config.yaml
activation: "gelu"
tie_embeddings: true
lr: 0.00307
beta1: 0.9
lr_head: 0.0102
decay_fraction: 0.658
decay_shape: "linear"
doc_mask: true
steps: 6734
Each number is 128 + 32 x the weight over the matrix's rms, rounded and kept within 0 to 255. Layers, rows and columns count from 0. Numbers have three digits each.

# v: layer 9 attention value, 288x192, rms 0.137, rows 284-287, columns 128-191
# o: layer 9 attention output (transposed), 288x192, rms 0.123, rows 284-287, columns 128-191
# up: layer 9 MLP up, 1152x192, rms 0.167, rows 0-42, columns 128-191
# down: layer 9 MLP down (transposed), 1152x192, rms 0.0872, rows 0-41, columns 128-191
v284:128175140142101170166061115125149093180076129139146141134170108075112115133133124137131124103096134145149146123143113138138143137147107132180094157130157148184124134123173101143096095128145133
o284:121078088083121111113180157120095208070217123183118118164149133108173128143116129078181129101115127102115121115141150137108137163130099116125127118099059132128178140109115177138161114150123168
v285:119150094118096094092093147127123164055123115194178193153064136093133179164165117146143075104110131103150102151168124114133106130161070147142171210133192132255092134129151067169066186133125127
o285:131129154104160142101092165143124153104128148081110115150115128166168148165114122182148191125118147071128141109089085109129139113138205184165106042094033143080183125131103148172167053150121129
v286:131174102130141164164049113121096157144141115137210101163180136095044135125119130169132122129083116119156118113135128116124116137159141119126103113122163134237093126038201113108143090078142145
o286:154050066139107025130184174158111157067117173130097137178138210111219112102170116135159086137124099094098095068129113114088168128142106159134160064149038083128203148120139139079179109178127133
v287:120174103152152137035101146115154126141127121174136211137092179130106132152113119091138074119106120130135150123194111105132116131156066146146133232154139133255113133094142096157077151170130130
o287:133110175061071145107125206139116149082146132068122076120141105094204130171114120163153169121114163065139119135066110094103120123154146157159115082088069093071175102116106140182157081127118163
up0:138153142068119100135130077101115171108155107108147149139093071121119111067106139145086104206140137131094133153102154150073090127204126077163084171082080087144173176138158147162114168090119165
down0:158143148078083103199129052133137151149105153137137148101136140168094219112095143154122088106123140094131170145161166109110101112138161129126155188116133134113153069120138127151095185114097117
up1:120106103063118094152110094112145138128129104114165126130083094139130134103127118130108101213135146076118165135109126141114150131130117104141116137103068089128174214128129137176125110055109156
down1:155122141122139127128154120099170154160072144141144131137125156145153138120126135157142149075126132105158144128115144146134155077158128156120174116142149131131157059116152170113110129121134154
up2:130130139099108096149166060126121127111133117102102096135095103120091105119167125147072127242123136109132136134093117104070123139148108114123139149079108104140111200120139141158097141083134135
down2:173054136132088110255148089169117109153110142093024158144163118107136093106176119137113163110214116117172154075136156102146119036050129132131191148120162153109112099141106118132138168145116184
up3:113126145121129086143121081099142140135118119088123131131107102128112119077132123132086124220123133099152190134115162139114146131176079071165101126093059111115165203127123147161090103081116160
down3:159136154121102108186106109144164130101098146134167148132118145129113139108111133208120075120161134088153088085148131099186118094135139116163163139141119102131122106098126166151144177170113116
up4:123125123089131114176127056112155103124160096112128132116103078175123119102110107117076086185122126090108136156118145146107116135170112083150097150086098102116148188109151159159125175076115165
down4:153127133094143121170131064159150150115177127090138126115130091167129144087147129152109119105137130110142151144134153132141153104154154082103145120146151127121127043109151148134117168126115157
up5:111172052163142136099141085075120080146051112167116085185112127069076113034194126183131098188071123156137108171122076098053085133194128175104157056063124109120151177133119140164115134089123189
down5:135161121170141190188192158096186113030158086255154163210142248124148110084129128157159199177063115116072134098141057163098110131105175107122187156080103116161234148186085162156101174116037104
up6:114111168083131091160112096111147095107127115120174154139108104173125147082076111131123088187170126068127159158100154191093073142174116094172108164095102087132133196106178160149123155102124141
down6:121150057095174138143142103068165150097110126156135125085132165151084111103108163129131081085126136108170079141137190178144113138147189138109080173128180130107112076090169146135137172160098137
up7:120130107105121128145122079101150134133149126113139134129092116103136081091120130138085127222117146099135173145121113143106126128146105099165088133084090090104149204113134160167111145096124145
down7:136140163126119081168162103117143111096094156168154126093122127114138116133139142154135115098178156123182110120108155121146139093080199077155139143111158119109142074123139148168151171118136157
up8:119133122095119143146120082102130136115153109095152113131089108127113116104105127133097094204135138095147143153119153139110112136190120089154075130064079061127133233098136159168114133085136140
down8:124098104179158115136078136152148146154119143149120146130117144136132129140094134179149141111143155118177151121127170113131114067129130095101163100131156121165111103099168105124144134146103149
up9:133118100069108135135147084121120119082148115119166120137092092119139127080141122129110102226108142084100168152117130143092130139174108109156100145091069112113177212138128152135131123080117172
down9:148080141107104120106125124128114135110145137109160147101194064110087101146126145123152132104154136073157137146150168133161144078129144136143136146117101159161152093113206151145153146091114106
up10:129135111095128141146143091116144161112134108123128120143101103167123121090143119112070089198107122093118168128122124147089161136147083089162087151090093083097158224135131147163112119099125140
down10:151125127114139126136120105112125150152140129135138134146158111146163117104123133160098106119137110144120125143118188143126119090154162123112162139151131108154126064133131164096175108147136145
up11:113099155120103116130136100099148141118149116125135150127155085111158106074117127140098132209139131119166160135104152165087146133158116100135087161069066083106178209128125170167129124134135117
down11:156161145093142132128124118154208171096125093169117159133113111172117115140086164157133123106129144120149125112122110099094222125129190154158125138113199150191120120142087192180115156107061160
up12:112125069078064092124137055124087155128164123136143193127131142116191102099096124109111148167108132129096132166132073116096174135112125060131077159083121106130159182087138087204138167106167118
down12:097141178196174180131180120160176108122139127042094124146113153115111126064103163106160121110114118051125112133126110112099146153134161121164175057150112127158103118089158136184107151159136150
up13:137051139058098134132098092105154117079155097110179153139122092223100075121179139212180111130129123124107158132162116080067172133170104127129103097145139114108141164073123100144067089070101146
down13:112132145149174146041103160108134174149115139083160074166093196118146120181128127096148134156113134118162160089100139174170154120133102132093132140085060094133140179045084109139169144117144086
up14:130115107088128108126109094122139132110127105118122132106105106138121116081109122121101098202129128112110148117114132147100129142176099097150085140069071110135154222115135134152112116090132125
down14:141124149126156109131094150116143154131119146154131127154140117130139099135100133140122131097142138129149127118145138143117126101136121080152142131136131132125098124117110124127113138166114147
up15:128131130086131129152125053101138126115132105121127137113081095155122101091130116103078103205113135093105150150114142167112147135171103090156093141079076092107173214112140149159110124104116148
down15:164181152101109113152106124156156140121115134165125114133138138126161140107109123154121108101132112122132141116124168150135146058147123102117145153126115115127115060122113140111140131133116144
up16:121132077055110119143133055133174102079123110106151134117107132108155141106113120134054079188122147123159151191153199160095162128203133098170071106041131095120176176124117151135103093082128117
down16:132097080149161022162099056113135060191160141158186081134103192087166106178089149082067075112189133157177159122139035220120144125123129165160152095040066161171176090145146098160163149095121085
up17:106135088069120128161110079100140095099159110110151118137118093153132122089144120110095053200123131111114142146123174148076120124169135121155062162070096106164197179135149129149128138064124136
down17:135117044100188083202124124156134183141171142142163137120130155094135150128102124145091119105175149096138148136108158148163131092186143103092168157119067123137206070132147166145106127112108202
up18:122105122065110122131147082115140132082127112113143119137111091150128124089124129131087089228128136098138172159123144135102150125173104089135105129090070078125162225118124128156111126088117139
down18:136130150134075143117114095133154157113109149135128148122158107123144117121137144184142131134156138124178171142117147091175136064158138133139153134119134157167164117141159114126122152130116108
up19:123134121080119117142125086110157125104149106118142128126104101148139121091151132131103080213121126089128154177116186139092130135168106101158077133081098100133158219095162138166117150101119145
down19:111129109122137143133125095135154177153155136142132166097129149123134127124158135161139121141154151108174161135136139122143137123146140104110144134123124116133155150107158142125130127138116154
up20:114107099115145145139125097098137137138129106095143119146114102130119110086096123108084117222119141090110134133108112153072124133151123117168111132066068120120127227138137124158130136089126136
down20:174062109131146139160094159104104156130085160122094146157182133139138088154090129168153127092143139129113119100159114134136173041133160055139116120152117160110119074151144129131103155132120131
up21:123129097117134110172123107125182114087108115128184147162118089133159155116092127152051066203158134090103138137087180179088118140182112136154062131059103106136157176144133161153106152071115150
down21:149111085133161089109095056130177176091183142161134141108157021156157149113142133147088100131156134138133225128158164176115160121087107109139082145110008141158211059116140170145159165089120147
up22:109130106120127094187100111138158171077129112124111146101094112107116126068109121112136099236148130111105139185109167134101131138181114130152097163101114066115152196137153165159112098074132183
down22:163096078129061112185141046118112143120115116178128151120162108137132124088129126096145105118112098111172102127125169100130093106167165105175163232165146109133119095151136171136142245108133115
up23:118132132126121105145111098133150153119149105155126133093100110099168098049141136130084086216104119105139181136129139153096114126144116091112095154093085100117136203139112105181086115114131128
down23:124185124114132097098118131144189115090086116159115147115167135157117171124133146097165096148153113055182055116178134102121174093068101123146146146131191106152148120126084121187111165075126182
up24:132103115095149095169126087083134158120169110076154121135109120144145107073123120141104105201103147094127152168130161148083175133136126106140107116056080109105178202108181153162112046051120111
down24:138170131098142061084110148111181151106155108113058189061157135111073111109169152088032094076162123138177168146188131101193093090162089098124180142206077144165094072246132194129185151229066198
up25:112136167062138072154189078149107129082082125072153149083117134100201150109111118160138137169102145121145120122087138132108169136184050100153130065061090123128104174110175104167034098130137134
down25:135097118129133104165117119173169144089051197128111122056116174105129101112104149135180104092121125148163096155107137121163117137143138064113126165165178199113146112081173093130135174106123066
up26:116116109105109126108114087090156143104113115109153110117104108121136099105141125105127131229092144079125162119124110164046133131121112100151098145082084119100140203153126139155111121054122161
down26:153112118160090133162148116102108132122070149123142160097132120085124114155110180113185078116130141114162161129144104129162136076056167044140093115149207131166148064111162156167147199157109108
up27:132101113088124097186132075097148160072160122140155134138107093155121149082097110161093067183135137087117128148089177158098133144155119094137092123069086086110191181105155163157112135065120188
down27:135133119094104160153167065142147149119160138103162153135140102112136130140106126151110141092128135114148173114142194186113106121127142106129145167137157123161129066127163168145122175126125150
up28:122102146109127149143119086109133108132135109084119120120133085121181129069126125138096108201126132112090137153130128170073110132158147110140094126110061101122166230139132126178123122076129145
down28:148140128187143159124152138103099135124151155164124121140128197095126172163137109126207103113115102131174064113151106105143191007069166177107154130126166084122122105102131096138106136127124094
up29:124124124075124131153110080096145139118139095093148134118096112146106123108115113128084093207152136112131170156125158164105145132168078092127109163080088082117162211123150138170102138079122145
down29:156202144126129134132094127138136171128116139174156135110103128139109110121119131169142112097120124129131157122152186169135103084174151117105157139134154142114142098131142141129112152149145154
up30:122107115109137125150151085118133120111118111067161099131105128122149121093117132124112110245109133105126132142109092155112113130170118091162122122080091121131130225133154126158108102124133139
down30:145115067150103157155180129133135166122109154174109139121135185151120087155144152176173130077138156162138119129126165123168108080109125121144165123128123135125134055154164109128126235209118180
up31:123117118120139134127166071116120111102139116145164147140091140127137117116116130152095082203074149095131132160145158131086140137174144110156083104047116123106153199129136115150111096030141148
down31:116044053053147031158098126071197083152134153207108163027082179125182076120063155148128165201164164209226136139140040166125182143143195177194109211084106138255125183243141045145237080128121149
up32:114101106063114156131150103102144137123153117124157165130096061152153118095134109143067056181182123101120180167125179150079108135196100122149082148100082086135183170128167078202130146077113152
down32:140118045118156136203132113110118178132143143126125112108122176103141148162108124148083090069179128095135119148123233112129143101174151138100143100110109109109227056069139124148116127177123193
up33:118139119098152096128105091106132111128109106075128122113104121129116097097128118119098098208136127098116161148130176180076121135146126071147079145051065073115182194122144153164116127084121157
down33:130187120112143083172095122125166198056078148112117113095124180151113109165137147133108098110178134096143152148143173147143080110151166122137124136114169106157168094105123161143134188127127142
up34:134155130077121109123125101117151118128143098124159123126079094156113148091147124125067087196120128082108149174114144145102106131147122104148128132086112073109167180105109134160120133059130166
down34:168158145098118089162128080121152131140112145108156168140128153163171152110126125150109096104156121094128164184118147144121126105161151099117122160131113153155138045114113136141108135087109142
up35:127101126110104121141116074093150138119132108079129136124106093136116126083105119124096113198139142090151183159112154168102132130190123081152087117096059055107165208123156148182110148098130144
down35:137154135146134112157122091084151160158113122159143143145126157106112143104124128138121106116141140126114123122128152130091143071118180120105131146130131091139115108100157123131128163160113122
up36:121086184094115141130126093105139148157143096138130150097114087115145090053103123097103081191136138128125154150153123126125133134169103087121028141079036067121184207128151147195132125095126138
down36:131075133083155143124121125153111143115173067161094094056123072094137146150154143156107077122138124084088150127116155129085139098135117122080140109147160126167150142079213129152135105132117176
up37:128166082105121117164083105158118115142134128125104126108144125183119161093167120146152161150169119104138193087087189114119165135121128117134099153145138116113146135117126179123145159104121137
down37:120139111152163118167147147115114125153167110113115164156097138097143099135133126096119125138114126077136112135101102122138141126131118122135122126099137164127131164098123123144119104123114142
up38:125098125061114118136140090126155134085120118101171128136055105118154134107129125132067059195150132100144132177117190175063126132155121099131116150064082091128203178133115151184132112057118140
down38:137070123150195047195088090130169114106133159141144130112093156093157139107074148123101036118153129119160124158126102162127126115169178202131141133095089152161181065137116114128167127122117110
up39:122143126072122110121107079101150112109127098114170120114080092169110145107100125128094073207140126091135129181121155162099109132162121104151101154093102087141176198120119138156109164081125161
down39:157147120058141132136126083127136166108108140117173116097146127133126131129114139150137106117144153076173171157142095101097142103154151084144116144118119149150154091114142123127122167131100165
up40:125113110051098114146124096088142139097115094112162138143093080162134107088126118125099112209141137083109151147110156158097117133185114074141097146090096100106164204129127142162096159076112175
down40:154085115106119124161089066108157164093076147142146144098135100143127148128104142178161119106140136109100157146101183116121133102153149111145151119121146138154103064107117115124102152137119150
up41:118107116099111118133127061116133148120133117093162125109116088129139098082117117135100105212103129082119166133130111181074134131154098088162070154097065081127169212141145121175094133067119146
down41:158133124145099097128108140109122127124097119152157088136157134141164138092080127172116149090154110145157137130145135144161134063114181145114149168137178132172101078150132137125130193161163134
up42:126147129067140134113148100104113111108145102065145153166099125140143113104143113175075085177158142092083151164117145201084114131197134093130123149066118084108138185066156144169113131062125119